config = dict(
    head_dim=64,
    norm_place='pre',
    tie_word_embeddings='early',
    init='normal',
    init_std_qkv=0.0163,
    init_std_down=0.0,
    weight_decay=0.014,
    final_lr_fraction=0.0,
    max_seq_len=2048,
)
Each number is 128 + 32 x the weight over its row's rms, rounded and kept within 0 to 255. Layers, rows and columns count from 0. The size above them is the row's rms in percent of the matrix's.

# layer 5 attention value, 512x512, rms 0.0779, rows 266-319, columns 0-127
size [105 100 107 100 102  96 104  98 114 105 100  94  97 100 102 108  99 103  98 107  98  99  99 102  95  96 110 111  93 108 103  91  95  99  93 101 116  93 101 103 100 106 104 108  98 100 113  98 106 104 101 101 102 103]
[[117  50  96 185 180 120 148 214 140 182 132 202  94 126 147 172 103 174  94 157 148 169 145 123 119 113 155 118 141  77 140 135  82 104 152 122 127 178 180  93 134 169 114 155 138 122 175 107 163 125 154  96 162  99  89 141 147 150 152 139 140 116 178 146  98 116 131 113  95 120 137 140 110  92 127 136 114  85 161 108 101 156 119 167 136  56 119 148 146 106 145 102 140  74 100 139 135 128 123 158 151 108 137 123 170 146 137 110  79 107  89 157 147 136 142 168 127 124 103 132 139 142 118 150 117  81 126 109]
 [154 189  51 111 124 108 118 139  97 132 127 132 189 123  67  99  91  77 135 129 151 120  85 141 119 162 110 113  88  82 139 171 188 153 181 135 153 126 135 154 194 129 103  99 144 153 145  91  30 132 159 134  89 145 110 114 146  90 152 120  84 114 128  93 149 142  93  87 126 147 146 145 162 138 124  85 142 128 156 171 125 161 124  93 142 148 148 167 141 175 104 139 121 166 137 129 127 112 110 149 123 138 141 141 143 146 149  97 143 153  81  90 102 166 104 110 211  91 178 125 185 165 115 161 110 156 174 125]
 [ 65  65 125 101 102 177 120 164  99 150 171 126 167 152 147  83 126 108 142 139 127 148 139 122 122 149 124 144 137 150 165  93 123  76 156 157  81  95 107 165 138  90  97 116 128 120 181 129 134 141  90 111 139 198  80  81 157 153 114 180 102 100 132 115 111 120  97 154  88 117 119 106 130 142  99 123  82 116 177 138 133  87 105 114 115  71 112 139 105 157 107 129 106 134 152 136 106 170 123 134 162 135 160 111 144 153  87 145 159 123 154  84 154 126 142 140 142 103 121 146 156  60  41 157 131 113 170 105]
 [124 201 111 138 132 108 116 119 136 203  95  95  90 113 191 160 149 102 128 181 127 118 115 159 176 151 215 182 162 140 114  90 138 136 128 137 109 136  96 111 161 162  73 108 112  91 167 104 114 134  70  75 108 117  95 118 123 128  86  75 118  90 127 149  97  85 123 168 117 182  71 129 161 191 150 106  88 201 111  97 134 117 132 148 136 163  80 115 122  92 158 138 104 127  92 130 156  55 114  98 155 121 102 109 137 121 124 105 105  99 147 119 179 111 178 118 111 193 131 112 133 108 112 165  94 122 106 137]
 [ 76 115 168 105 107 135 107 110 149  92 136 107 116 166  80 106 154  71 132  99 137 104  76 165 151  97  57  67 137 190 118 170 146 101  98 125 111 117  92 122 132 117 134 165 111 131 144 138  95  77 117 131 124 137 101 109 181 139 217 123 135 168 162 101 122 102 143 168 163 136 164 126 183 116 125  78 165 158 142 104 162 107 126 146 140 103 147 122 149 154  98 143 119 179 127 123 154 195 105 109 132 203 116 143 141 208  90  81  99 155  99 110 128 145  97 143 103 104 137 138 118 182 122 102 116 131 148  62]
 [139 106 124  74 176 168 120 148 148  68 137 144 174 133 170 156 134 100 105 103 158 112 125 106 123  92 171 121  87 154 178  69 129  74 160 150  62 105 124 117 151 150 142 121 107 154 149 133  99 139 179 122 113 126  49 180 103 149 140 153 129 145  88 181 138 123  91 147 127 205 103 162 108 179 123 154  86  84 124 113  93 126 132  88 104  56 128  99 189 147 147 131  87 128 131 151 121 133 117 143 124  94  78 118 102 129 122 201 112 129 154 143 186 112 141 128 134 118 144 142 107  60 113 138  81 122 123 122]
 [106 191  75 139 110  84 148  63 179 158 132 104 128  22 145 167 113  86  73 169 100 186 127 177 125  94 106 107 122 164  95 157 137 123 184 174 150 147  74 125 102 115 170 115 118  96 118 120 137 150 121 128 106 129 182 159 166  65  85  76 126 116 115 103 142 133 144 157 156 108 122 119 115 159 130 115  99  91  70 166  93 137 106  85 100 159  97  89 117 149 108 108 123 135 169 168 186 148 123  98 132 154  99 112 102 100 149 137 115 102 140 160 122  60 137 133 108 142 147 128 141 143 182  91 118 170  90 133]
 [132 102 143 141 127  79 151 163 204 121 190 208 109  74 121 135 144 144 129  94 161  74 157  96 108 156 182 161 103 170 184 105 148 123 126 112 141 160  76 160 146 130  95 137 153 136  85 158 142 115  68 174  92  73 129  82 128 156  88  95 129 149 129 135 111 119 173  36 176  67 163  84 112 131  97 124 133 104 139  57 115 124 187 100 164 125 172  96 107 157 150  36 145  60 102 113 107 106 135  98 114 175 159  99 169 186 121 162 115 115 130 149 105 130  96 197 169 146 108 111  98 160 129 122 116 129  39 130]
 [151 115 134 156 103 173  91 112 107 141  90 112 138 157 128 143 135 166 151 157 136 155 124 114 191 140 153 176 146 161 118  49 114 135 135 132  91 176  79 128 113 133 110 119 151 165 205  93 143 138 137 115  88 111 136 176 157 142 191 163 159 152 136  97 135  92 124 147 145 132  95 148  98 126 128  95 105 157 179  59  67 142 147 155  75  80 110 151 100 132 156  91 147 156 139 149 116 138 137 100 155 155 164  84 146  95 120 116 165 165 128 102 156 119 164 113 139 110 146 142  78 103  93 157 135 114  87 150]
 [170 101 123 118 156 121 133 102 172  90  86  71 105 178 106 190 150  95 179 118 190  99 125 188  88 143  89 106 138 137 111 154 161 164 125 135 113  86 162 175 123  98 138 119 104  87 137  72 137 141 149 141 115 163  49 127 148 177 181 168 118 169 160  98 181 145  88 157  84 164 136  94  99  88 158 118 154 137 153 141  86 118 117  93 134 101 136 163 143 172 159  67 167  75 157 104 159 169 148 161 154 100 137 159 176 115 141 232 141  91 108  74 133 143 120 134  89  74  91 124 127 122 130 121 146 127 149 159]
 [115 128 144  76 166 129 166 159 130 176 171  95 126 143 166 162 125 143 138 175  78 160 100 147 141  74 108 188 107 103 115 150 151 140 164 109 104 129 140 114 106 147 205 111 139 183  82 167  96 130  70 124 141 165  38 112 188 160 137 164 171 186 140  97 117 156 115 138 133 142  93 140 122  67  69 135 111  77 169 124 123 170 147  94 113 128 149 140 121 101 115 118 136  58 136 118 150 173 176 129 112 142 111 146  81  90 121 144 150 163 128 181 120 175 124 195  88 169 175  93  75 151  87 117 105 127 103 133]
 [171   0 165 134 108 146 135 133 137 168 130 130  60  83 149 117  81 112 171 165 119 123 169 128 187 197  58 138 140  91 144  96 116 101 137 157 113 158 109 128 136 116 153 115  90 121 182  96 177 119 172 113 131 132 123 128 118 122 118 123 129 164 145 101 125 131 130 136 137 116 159 103 163 138 155 107 126 153 138 101 114 168 124 113 138 150 111 122  81 118 147 133 126  69 130 155 107 132 147 180 109 128  55 134 154 142 109 169 123 136  93 117 178 138 145 135 168 147 125 165 132 108 150  80 185 130 124 179]
 [159 175 123 180 128 119 156 138  56 135  89  66 113 111 144 146 127  81 117  93 150 121 132 101 106 157 124 113 162 136  97 150  93 123 143 117 110 153 198 137 150 131 131  58  69 160 130 114 132  74 139 141 162 141  98 144 121  92 111 131 105 116 194 153 130 168 198 142 119 139 174 149 105 128 145 114 134 164 121 113 218 153 141 140 104 134 155 165 100  92 131  54 154 160 185 114 168 171 185 155  88 107 131  99 149 148  97 121 159 169 128  99 134 129 117 129 169 129 139 108 183 136 116 144 107 119  60 101]
 [127 176 133 140 132  48  98 145 130 146  77 122 175  94 153 154 150  88 163 135 136 121  97 150 206 123 109  45  91 105 129 175 180 159 149  71 117 193 141 145 110 124 147 121 123 102  69 150 115 134 175 117  99 133 172 108 142 145 118  96 106 179 130 135 147 137 150 200 194 107 144 123 126  66 127 159 149  70 125 137  80 165 138 157 131 104 158 124  81  75 156 175  65 142 109 143 118 119 128 143  64 174 155 109 152 179 214  94 147 158 147 159 105 114 130 128 149  69 129 171 105 166 170 135 112 131 126 189]
 [115 125 152 198  40 130 138  99 116 130  70  59 135 136 110  91  78 192 113 165 149 187 178  74 128 117 130 186 147  91 148 113 113 131 143  74 178 176 174  42  84  95 173  82 149  98  84 125 165  81 107 129 106 146 113 161 121 173  91 125 172  49 166 115 119 139 171 102  90  93 150 176 134  59 127 131 126 177 145 111 157 118 108  90 158 150  90 103 104 175  98 121  92 185 130 141  99 155 155 142 192 103 180  94 159 125 127 148 139 159 118 130 164  99 143 135 182 144 135 166  98 144 111 149 131 151 114 108]
 [114  73  72 102  98 177 115 131  73 133 127  87  75 127 124 111 117 159 120 171 110 143 142  95 120 154 129  96 153  98  93 124 102 202 102  87 217  88  84 143  79 196 105 136  89 100 157 195 139  87 131  91 106 144 201 150 151 110 118 141  82 124 136  97 112 124 148 150 168 150 139 119  86 196 161 121 120 123  54 133 132 170 184  87  85 154 104 113 139 157 166  92 103 184  97 131 113  78 115  98  73 134 189 125 119  78 101 106 120 117 104 162 147  33 105 117 126 150 107 109  86 162 144 160 119  95 128 152]
 [135  97 146 109 122  92 190 184 138 156 161 156 112 189  91 121  76  82  99 138 156 127 189 124 140 149  96 161  96 139 121 122 103 103  25 163 163 146 104 103 164 156  87 120 175  48 139 113 118 131 127 121 147  76 154 128 152 157 160 126 102 170 147 144 145 168 119 113 124 117  89 127  88 214 161  52 132 120 108 105  45 210  86 148 136 149  76 149 154  65 126 111 187 141  85 161 113 132  93 131 114 169 100 162 164  97 104 140 152  86 137 110  59 119  62 122 136 156 144 137 158 118 179  93 123 108  91 172]
 [131 124 141 138 144  72 192 157  96 206 103 125 169 137 126 113 124 133 138 113 150 173 149 211  90 145  90 135 162  64 137 115 108 137 129 113 123 158 185 168 122 134  73 137 130 115 163 142 117 153 135 168 178 128 147  99 142  73  96 152 147 158 156  93 192 140 115 114 149 114  95 123 132  56 137 139 120 123 165 170 115 164  97 195 177  93 140 116 167 149 173  93 162  77 134 125 118 138 159 139 140 153  99 116 134  88 101 147 149 119 123  95 149 104 163 150  82 134  68 108  69 169 172  99 176 142 106 135]
 [172 135  54 124 129 179 110  92  89 127 154 128  97 141  91 141 115  86 118 174 124 151 147  88 143 127 121 133 133 146 122  78 110 175 117 148 134 159 110  52 154 145 130 102 151 154 118 137  87 152 117  84 160 144  99 127 154 176 144  93 119 124 120  77 177 165 103 172 161 155  90 148  89 156 133  89 159 105 106 100 141 136 139 148  85 162 173 172 162 140 122  98  76  95  88  79 101  87 115  72  80 107 134 103 139 133 116  81 153 128 156 135 108 114  74  67 152 107 170 198  87  90 146 141 106 148 121 120]
 [200 144 152 142 168 133 124  65  95 140 111 129 134  58 143 216 152 149 140 158 147  98  99 145 107  65 174 110 178  94 119 171 116 115 162 141 145 113  90 171  89 174 127 163 137 104 143  92 125 108 114 128 129 122 155  96  96 126 135  83 148 194 160 146 151 143 188 107 126 168  61 132 162 129 150 102 133 102 118 122 127 138  72 163 125 114  72 172 125 142 146  68 148 129 176 113 174 116 118 159  84 152 138 166 112 189 112 155 110 180 125  68 100  78 124 199  83 161 141 134 128 195 133 138 166 151 143  75]
 [148 183 111 129 101  87 109  95 117 104  39 103 123 170 158 162 152 123 150 190 165 106  75 122 159 138 104 107 125 196  77 129 139  91 135 100  94 106  84 141  83 126 169 149 196 123  46 101  98  82 152  98 125 131  95 129 139 196 199 164 128 148 133 138 160 183 151 139  83  92 147 133 151 167  92 109 137 108 143 134 126 144 123 146 139 177 158 163  96 159  75 111  65 110 109 146 107 145 149  96 190 155 128 106 129 210 116 124 110 148  98 140 170 123 160 172 152 104 101 122 128 130 105 148 134 109  80 159]
 [188  76 160  88 109 131 127 175 155 154 122 121  74 131  85 141  87 177 172 176 156 153 162 177 104 165 137 157 156  84 145 142 107 136 249 149  97 163 177 116 113  99 168 115  86  84 136 110 202 150 123  69 133 138 117  91  84  98 202 100  99 104 101 159 130 106 105 183  35 150 138 148  89 112  80 132 169 125 103  99 144 117 135 135 116 180 118  85 147 122 118 146 143 155 142 174 118 103 123 179 155 138 139 107 151 143 103 201 150 167 150 128 110 139 157 208 134 151 126  67 131 135 102  88 138 113 182  91]
 [164 163  82  94 160 106 170 119  91  86 112 140 125 122 140 141  59 113 124 154 136 134 121 158 128 131 148 116 130 174 165 122  84 152 120 127 167  84 102 137 153 113 100  96 162 112 155 155 181 175 137 124 199  79 158 153 143 145 134 169 123 126  86 131  93 113  98  83 112 142 153 100 126 173 102 139 142 102  83 171 149 125 161  92 114 132 132  99 149  99 138  74  96  64 104 170 104 104 103  87 120 141  97 140 114 113 136 169 136 125 128 161 129 108 106  82 133 160  93 143 113 114 152  88 158  96  86 134]
 [169 139 145  64  88 130 143  63  56 150  96 150 186  93 114 139  88 121  56  97 150 139 161 140 163 137 133 133 103 119  85 117 193 192 123 153 167  97  88 136 165 115 155 148  86 165 196  94  49  95 137 191 151 152 112 120 145 111 156 153  98 175 165  98 178 134  77  97 117 137  94 132  86 166 117  80  74 136 193 150 114 137 178 119  81 132 129  89 110 146 187  85 145  68 157 160 111 119  81 144 111 154 125 168 145  85 119 131 136 154 120  96 190  80 177  90 111 115 182 126 124 121 138 131 168 121 187 132]
 [175 133 173 161 101  95 110 144 141 173 123  68 121 108 124 172 118 126  88 134  91 112 114 195  90 122 152 109 127 158  85 132 135 158  93 165  69 105 115 189 158 180 168 181 129 138 152 136 105 148 133 170 201 101 119 133 173 150  91 178 130  79 149 123 167 129 144  95  93 150 103 140 163 117  99  71 104 114 131 115 105 159 139 188 125 102 190  54 181 154 145 139 110 125 118 155 158 117 162 132 177  97 141 128 185 100 103 166 128  99  71 129 146 192 127 151 119 183 132 122 141 145 141 169 127  82  88 143]
 [194  86 115  45 148 112 181 158 140 113 177 166 137 138 147 141 150 109 107 147 169 105 140 129 113 143  86 128  60 130 157 123 149 147  98  87 116 123 164 120 113 136 143 161 125  63 117 149 168  85 140 129 119 129 141 132 111  88 133 160 102 130  75 112  97 152 141 132 166 122  86 117 179 124 140 175 107 198  87 174 139 121 156 135 140 150 151 157 131 119 151 155 121  91  92 180 117 111 134 101 187 158 158 134  83 104  80 101  99 166 201 101 144 104 129 112 138 179  62 138  84 173 196  94 144 120  80 157]
 [186 113 171 130 118 114 103  68  95 113 136  19 149 147 116 164  91 141 183 160 112 142 128 147  96 120  66 171 137  94 144 167 156 186  86 132 165 136 148 119 142 212 167  98 104 156 125 155 106  65  79  85 149 137 122 166 151 141  95 140 102 152 129  94 157 111 142  99 115 136 145  94 154  96 161 157 161 120 111 166 151 149 192 159  91 102 136 211  94  89 134  64 142 112 114 167 152 143 122 125 126 103 122 184 107  79 125 132 149 151  45 144 134 103 129 100  80 190 159 193 116 106 149  87 114  91 130 146]
 [117 131 167 178 173 109 152 112  93 128  64 155  90 185 167 126 152 128 113 128 171 142 154 179 110 105 125 138 116 191 146 104 162 119 135 139 146  76 172 137 140 148 131 115 175 190 198 107 135 152 204 137 124 139 138  79 104 130 128 116 119 149 164 149 143 160 125 112 153 102  90 107  73 158 163  99  85 145 170 171 167 120 137 120 116 189 111 111 172 139  99  56 113 151 159 144 147 145 131 131 114 186 146  97 175 205 127 201 137 117 153  70  93  87 159 123 120 168 141 144  90 128 131 144 128  84 112 144]
 [203 219 103  97 127 122  78 116 155 120 115 159 147  67 145 105 145 159 120 119  55 128 140 117 113 162 104 102  62 124 117 107 175  96 150  97 110 100 107 125 131 142 173 136 143 137 124 176  98 160 104 133 129 125 115 172 140 110 188  94 113 113 102 117 130 117  98 139 191 129 126 103 144 144 111 155 185 118 114 125 102 135 181  83 123  88 129  83 156 123 131 125 122  78 110 137 137 147 147 113  98 108 159 131 145  98 150 139 142 167 111 119 160  54 104 157 123 174 167 145 115 110 144 161 137 111 141 131]
 [156 118 129  75 160 104 119 107 135 140 119  36 184  75 123 140 124 144 136 101 131 157 147 124 222 143 133 144 124 111  97 139 117 112 140 134 109 105 181  93 144  73 177  94 140 138  95  94  83 142 138 185 159  98 122 102 132 164 116  83 133 171 129 169 151 133 162 144 118 137  98  96 109  91  62 139 130 200 144 107 141 119 150  92  71  97 119 146 119 129 117 139 105 221 177 137 111  96 104  98  98 109 136 130 135 199 172 109 133 158 129 136  69 198  89 148 180  97 137  53 123 166  88 140 101 145 166 132]
 [123 132 136 149 160 102 114  72  48 100 109 100 202 146 123 130 100 109 101  93  57  98 156 136 140 100 107  94 140 133  77 154 119 106 145  83 147 152 158  85 131  99 119 140 120 151 140 139 140 119 107 186 108 116 181 171 143 169 159 156 160 134 129 162 162 122 202  75 124 101 152 118 125 113 177 128 152  94  90 134 139 106 194 160 159 170 146 115 188 111 165 130 148 186 107  57 128 178  84 122 109 122 137 178 143 125 155 108 169 176 140 145 122 178 124 152 147 169 112 143 121  78 145 127 125 144 102 181]
 [101 168 151  80  87 151 118 101 155 192  88  96 163 116  99  92 125 129  73 124 118 136 105 129 190 168  87  40 200 158 104 138 153 110 170 148 131 121 157 191 178 129 136 167 162 118  86  84 134 135 119 145  89 129 140 118 124 150 165 122 193 100 182 117  73 155 119 137  79 142  65 173 140 152 169 133 142 199 187 159  86 181  99  70 123  79 131 114 125 156 130 124  88 132 135 124  92 204 189  88 124 127 131  96 123 109 120 193 116 124 114 122 133  93 113 152 124 114 107 139  77 158  99 112 136  97 115  61]
 [129 158 113  28 135 154 134 158 194  67  81 174  97 181  87  86  80 160 186 137 110 159 129 165 132 132 121 155 106 103 197 134 201 112 123 117 134 112 104 107 183  99 151 144 132 164  98 175  82 176 169 111 152 151 127  66 113  98 158 186 105 132  92 169 136 108  98 109  83  98 145 151 120  50 121 143 170 128 148 139 122 125 119 165 159 116 145  96 125 139 203 155 143  89 131 144  94 157  63 104  94 165  81 152 152 140 108 188 123 133 126 125 137 141 123 141 108 127 142  84 155 121  74 138 119 133 125 124]
 [130 145 122  90 128  46  88 167 160  64 143  93 152 180 128 121 113 143 187 150 115 124  52 136 120 121  68 104 174 150  82 188 151 129 143 107 155 125 173 131 151 127  68 170  63 166 107 182  67 131 160 141 159 138 122 169 132 130  99 134 156  97 135 115 138 136 151 113 112 133 141 114 105  61 135 161 194 120  97 193 149 129  88 161 141 130 125 176 165 139 128 171 150 179 173  78 110 174 172  98 131  94 118 122 127  77 105 118  79 102  93 125 139 176  89 116 132 101 114 113 176 196 153 111 144 155 109 173]
 [154 148  83 139  80 159 201 105 128  80  41 154 110 132 109 135  99 103 160 119 145 135 166  66 100 178  95 190  69 153 155 144 146 144 147 107 133  97 106 108 107 135 114 122 139 150 113 134 143 136 152 170 100 143  95  36 119 211 174 128 153 113  99 154 148 153 144 152  97 134 123 143  37 114 136 175 150 162 163  90 113 102  78 148 122 146 120  95 122 152 154 149 182 113 156 160 116 175 160 109 142 114  85 141 178  74 142 132  99  90 127 112  96 114 109  96  51 102 143  55 137 136 123 131 138  89 103  78]
 [130 115 102 103 123  55 164 163 152  92 167  79 158 124  99 151 123 114 143 103 106 139 177 153  66 110 119 128 197  85 144 174 154 135 128 109 111 105 118 157 113 148 120 108 132 130 143 137 136 107 171  80 148 196 148 180 146 171 116  92 125 131 128 126 188 114 130  80 140  95 162 134 136 128 201 149 197 127  89 105 125 130 121 126  92 166  96 171 132 141 145  78 146 159 128  95 138  53 123 129  86 124  82 144 131 139 117 125 121  98 191 112 179 135 106 132  92 156 113 136 103 119  84 130 138 137 104 163]
 [164 132 121 161 182 153  64 156  86  93 165 180 163 137  97  94  82 112 194 138 136  99  52 138  84  94 103 175 128  97 165  85 125 129 166 168 170  99 134 144 120 159 101 128 144 127  97 172 132  75 176 143 146 130 111 106 127 119  73 140 149 130 130 109 165 147 172 111 124 172 102 191 148 118 118 100 109 146 158 109 176  96 172 129 115  60  79 167 131 117 160  70 123  55 166 150 138 176 131 135 141  86 144 127 179 115 134 111 139  72   6 140 173 148 126 121 121 109 116 111 150 116 103 109  92 110  84  94]
 [ 83 214 138 144 169 136 103  74  79 142  78 142  66 165 136  96 139 196  77 120 117 154 113 113  97 158 133 155  90 122 134 148 136 122  75  70 162 110 133  45 131  89  98 146 133 119 115 194  93 138  78 142 104 122 121 110  75 160  79 108 136  93 122 116 158 137 120 149 105 107 155 109 118 121 141 105  85 118 102 117 160 126 100  90 143 138 137  71 143 154 155 211 149  75 155 110 115 101 143 141  50 101 134 164 127 125  87  85 117  87 190 128 119 160  97 145  94 150 155 169  81  78  82 158 124 157  87 144]
 [ 92 103  47 178 135 179 130  88 101 141 141 186 138 133 188 104 113 114 111 177 103 147 171 129  87 118 141 129  95 135 153  99 146 128 141 126 135 170  69 136 178 146 131 175  70  94 137 161 118 108 184 114 145 101 150 138 163 133 128 148 146 116 122 108  80 107 173  94 164 139  49 131 144 194 185 173  90 105 141  89 131 119 137 152 123 142 152 116 145 146 147 122 170 106 121  87 123 179 115  75 137  94 161 128 144 143 123 162 140  95 119 107 112  79  86 113 100 165 145 177 109 147 107 123 110 157 154 170]
 [122 138 142 115 145 137 162  95 118  93  55 182 106 146 126 166 119 104 155 102 142 136 135 108  86  79 104 119 174 122  84 135 164 120 130 115 111  95 133 133  64  83 139 156 112 143 119 131 154 141 136 140  76 152 112 194 129 171 130 143 232 101 180  61 137 119 114  99 126 145 177 155  81 100 162 122 154 142 146  96 135 112 109 160 127  81 196 149 122 126 103 110 108 150 153 155  93 154 164 126 130 146 121 101 119 122  66 121 180 118  83 104  82 155 109  91 149  93  97 165 115 137  98 190 179 143 136  98]
 [ 90 105 159 120 100 142  75 142 149 167 136  60 133  95 127 141 116 177 128 173 148  59 169 142 162 150  89 107  78 102  70 134 120 145 112 140 152 111 121  73 163 128 158 131 143  76 134 163 137 143  94 138  91 145 173 138 134  95 163 133 122 117 147 117 117 149 119 148 117  92  67 154 113  91  96 118 144 152  99 162  92 135 117 144 127 101  82 123  95 199 171 143 107  96 104 183  93 135 120 146  73 153 125 131 127  86 159 113 108 145 151 115 181 150  81 152 126 172 185 130  63 113 141 103 183 130 148 116]
 [ 68 142 118 167  71 167 124  30 109 138 136 157 111 174 113 101  93  99  74 139  97 109 157 110 173 125 123 114 118 173 135 112 113  91 122  97 132 151 154 177 124 132 129 141 116  77 149  94 125 172 115 176  61 101 111 104 145 169 106 122 136 188 112 125  80 130 104 154 119 194 111 132 167 179 120 159 119 206 137 215 148 126 159 118 188 127 139  76  54 100  68 114 131 148  88  80 183 167 147 114  90 142 143 123 154 168 118 140 110  93 153 150 170 155 101 120 117  99 117  80 150  94 136 138 167 164 104 170]
 [116 116  46 100 106 212 130  39 135 129 167 142 123 135 120  83 138  86  68 116 139 137 154 115 167 113 156 125 138 142 158 136 187  98 140 157 161 202 150 106 166 115 147 139 137  96 135 195  78 114  54 115  98 113 123 103 108 134 201  88  99 118  65 132 140 123 107 131 130 131 141 121 128 115  88 150 159 130 118 111 111 163 122  72 159 132 139 191 132 162 106 142 146 132 106 140 100 213 126  72 124 123 107 129 135 149  92 161  67 164  90 126 149  98  91 171 168 130 131 141 139 158 140 131 112 128 126 103]
 [157  91 152 166 131 129 157 180 101 169 110 201 141 169 141 106 135 137 116 146 166 143 125  95 129 129 167 106 103 153 160  85 128  98 160 189  84 114 187 153 108 181 126 154 133 147 115 115 157 127 132 123 137 169 129 152 160 155 109 102 134  80 150  55 160 121  91 149 101 121 166 151 120 106 149  79 146 112 131 119 194 117 119 148 150 118 130  77 135 113 140 120 154  71  95 175 173 165  87 151 163 187 140 166 170 148 133 139  94 137 141 125 161 136 178 150  96 105 159  93 157 104 130 118 134 167 165 199]
 [103 142 121  94 129 155 145 140 107 178  90 228 126 107 156  96 137 110 132 128  58 162 150 170 147 152 135 155  88 136 144 106  96 105 144  96  93 130 166  93 176 132 141 151 110  61 167 208 130 116 143 154 158 148  72 106 123 156 103 129 191 134 178  84 139 121 167 103 146 124 192 128 160 100  78 138 218  85 125  82 128 110  78 161 144 133 143 158 143  80 163 150 147 125 130 159 135 144  63 142  91 106 107  99 169 114  91 110 121 116 114  96 162 112  99 135 144 147 164 116 115 170 158  70 149 145  87 153]
 [114  91  98 200 136 131 160 181 176 173 139 208 171 162 130 171 126  78  95 116 193 128 156 146  78  84 159 128  98 144  86 128 151 147 110 171 186  70  59  97 107 111 114 122 123 112  67 123 124 146 175 183 144 114 108 148 125 111 108 142 122  73 131 149 159 133 159 114 144 171 108 131  71 136 118 180 144  83 120 131 115  93 140 134  89 109 126 108 114 117  66 151 138 144 113 131 176 174 133 129 160  95 133 100 176 130 149 155  92 131 113 122 131 110 104 100 105 141 173 150 137 121  94  63  99 136 153 162]
 [123 187 109 215 130 117 166 108  72 140 142 129 118 134 138  89  94 118 110  98  98 105 159 173 124 106 145 143 112 115 103 105  79 123 109 155 140 132 114 127 118 232 118 124 104 131 159 123 157 117 170 150 192 139 142 181 107 128  67 145 174 138 123 140 181 122 170  88 122 106 160 114 104 117 181  74 150 100 144 133 106  56 121 127 147 164 148 116 126 107 149 128 145  86 102 159 149 177  96 130  87 119 114  84 189 112 133 132  89 146  66 143 176 130 103 125 159 169 118 182 138  69  85 137 171 129 133 172]
 [142  78 114 138 203  95 123 178 128 166 176 131 134 131  85 132 161 120  92 102 137 166 116  75 149 130 121 108 180 127 115 113 164 107 127 128 141 199 140 107  97  85  88 151 123 154 150 102  84 141 154 149 129  91 187  83 156 172 122 138 162 114  96  56 106 163 142  85 131 124 123 117 150 121  74  92 147 101 114 175 190 169 169 148 111 132 174 156 114 171 105  89 135 132  92 203  64 111 113 119 173 114 107 122 142 153 153 142  85 156 105 113  77 177 137  93 140 158 104 133 119 109 185  62 155 131  84 147]
 [117  77 121 197 110  92 105 145  89 178 186 171 123 172 161  61 120 142  95 142 121  92 130 141 133 171 176 147  99 116 102 131 106 173 143 142 195 155 126 117 138 132  94 136  96 107  94 150 186 100 132  84 124  59 177 113  69  46 147 104 132 100 107 163  93  98 170 128 143 152 108 214 119 135 143 112 146 123 131 153 128 119 104 144 124 139 120 144  90 143 140 110 123 174 149 105 128 158 117 123 105 114 103  68 158  58 146 131 105 120 167 164 128 142  88 175 185 146 162 153  99 168 135 131 110 140 149 116]
 [ 56 107  88 103 147 119 143 187 163 122 187 164 150 140 154 160  88 104 120 147  60 136 166 115 112 141  59 112  95 113 118 117 111 107  72 129 172 158  98 140 139 170 215 130 109 149  83 189 154 128 125 137 123  77 174 160 111 109 113  94 136 121 179 145 103 115 116  78 159 100 133 125 130 217 185  76 187 117 113 114  75 138 100 146 104 133 136 146 139 159 170 104 140 144  99  57 111 114 125  98  78  97 145 103 117 131  96 117  92 143 128 152 172  96  80  96  69 186 143 134 128 126 194  68  76 146 144 129]
 [164 117 170 100 191  94 109 136 132 111 156 167 179  90 144 107 120 192 180 120 133 137 105 120 126 143 145 131 123 117 141 139 136 138 154 124 163  82 153  45  60 112 132 108 153 115 112 164 172 180 160  90 159 128  88 116 116  66 158 124  69  62 124 138 152 146 155 157 126 161 131  94 130 153  58 105  97 113 139 141 111 105 114 182 160 132 109 165 136 102 167 127 162  71 155 123 140 199 113 129 151  79 107 119 129 128 135 111  98 182 133 140 128 102 130 183 136  59 155 113 199  50 140 133 135 100 138 126]
 [119 245 168 151 211 115 115 135 156 158 155 169 160 115 164 176 161  98 135  85 140 106 105  96 168 141 127  84 137 145 119 150 138 153 121 102 124 119 152  83  91 121 170 187 154 120 113  84 124 131 165 113  93 183 140 135  78 169 156 133 130 177 137  97 143 139 126 122 217 122 119  91 154 134  90  86 123  81 122 125 113 152 156 124 118 162 119 127 136  96 120 140 115 125 211 182 114 104 148 133  54 101  81 143 125 139 123  96 134 181 189  89 123 181 151 151 176  96 153 171  75  92 154 125 120 122 119 143]
 [134 168 191 151 143 104 148 147 153  87 191 136 123 194 151 119  96 145 126 146 151 126 126  96 110 150  79  93  93 175 157  90 152  65 174 112 126 111 129 209  88 122 159  99 142  36 146 146 137 126 139 166 100 185 144  93 122 124 154  60 144 151 125 129 129 174 137 128 145 125 175 123 132 134 102  88 104  73 187 204 125 150 171 128 135 190 185 128 124 145 117 149 104 120  96 130 120 159 107 123 164 147 120 107 126 156 128 179 148 129 148  95 152 148 113 128 182 149 136 164 114 110 146 159 115 199  96 147]
 [162  80 107  55  82 151 151 104 127 169 148 113 165  98 122 117 113 112 116 139 110 153 102 139 121 164  88 106 154 100 120 145 128 132 124 128 186 140 162 162 105  97  86 142 154 162 125 193 198 167 137 104 137 138 118 147 101 140 120  77 132 148 161 101 109 161 150 117 116 103 130 125 167  95 228 154 149 139 172  97 132 131 104 161 141 103  78 172 149 102 142 131 119  31  95 107 105 107 119 153 134 172 125 147  69  55 157 125 104 148  97 130 189 158  85 144 115  99 186 194 109 132 125 141 132 139 176 146]]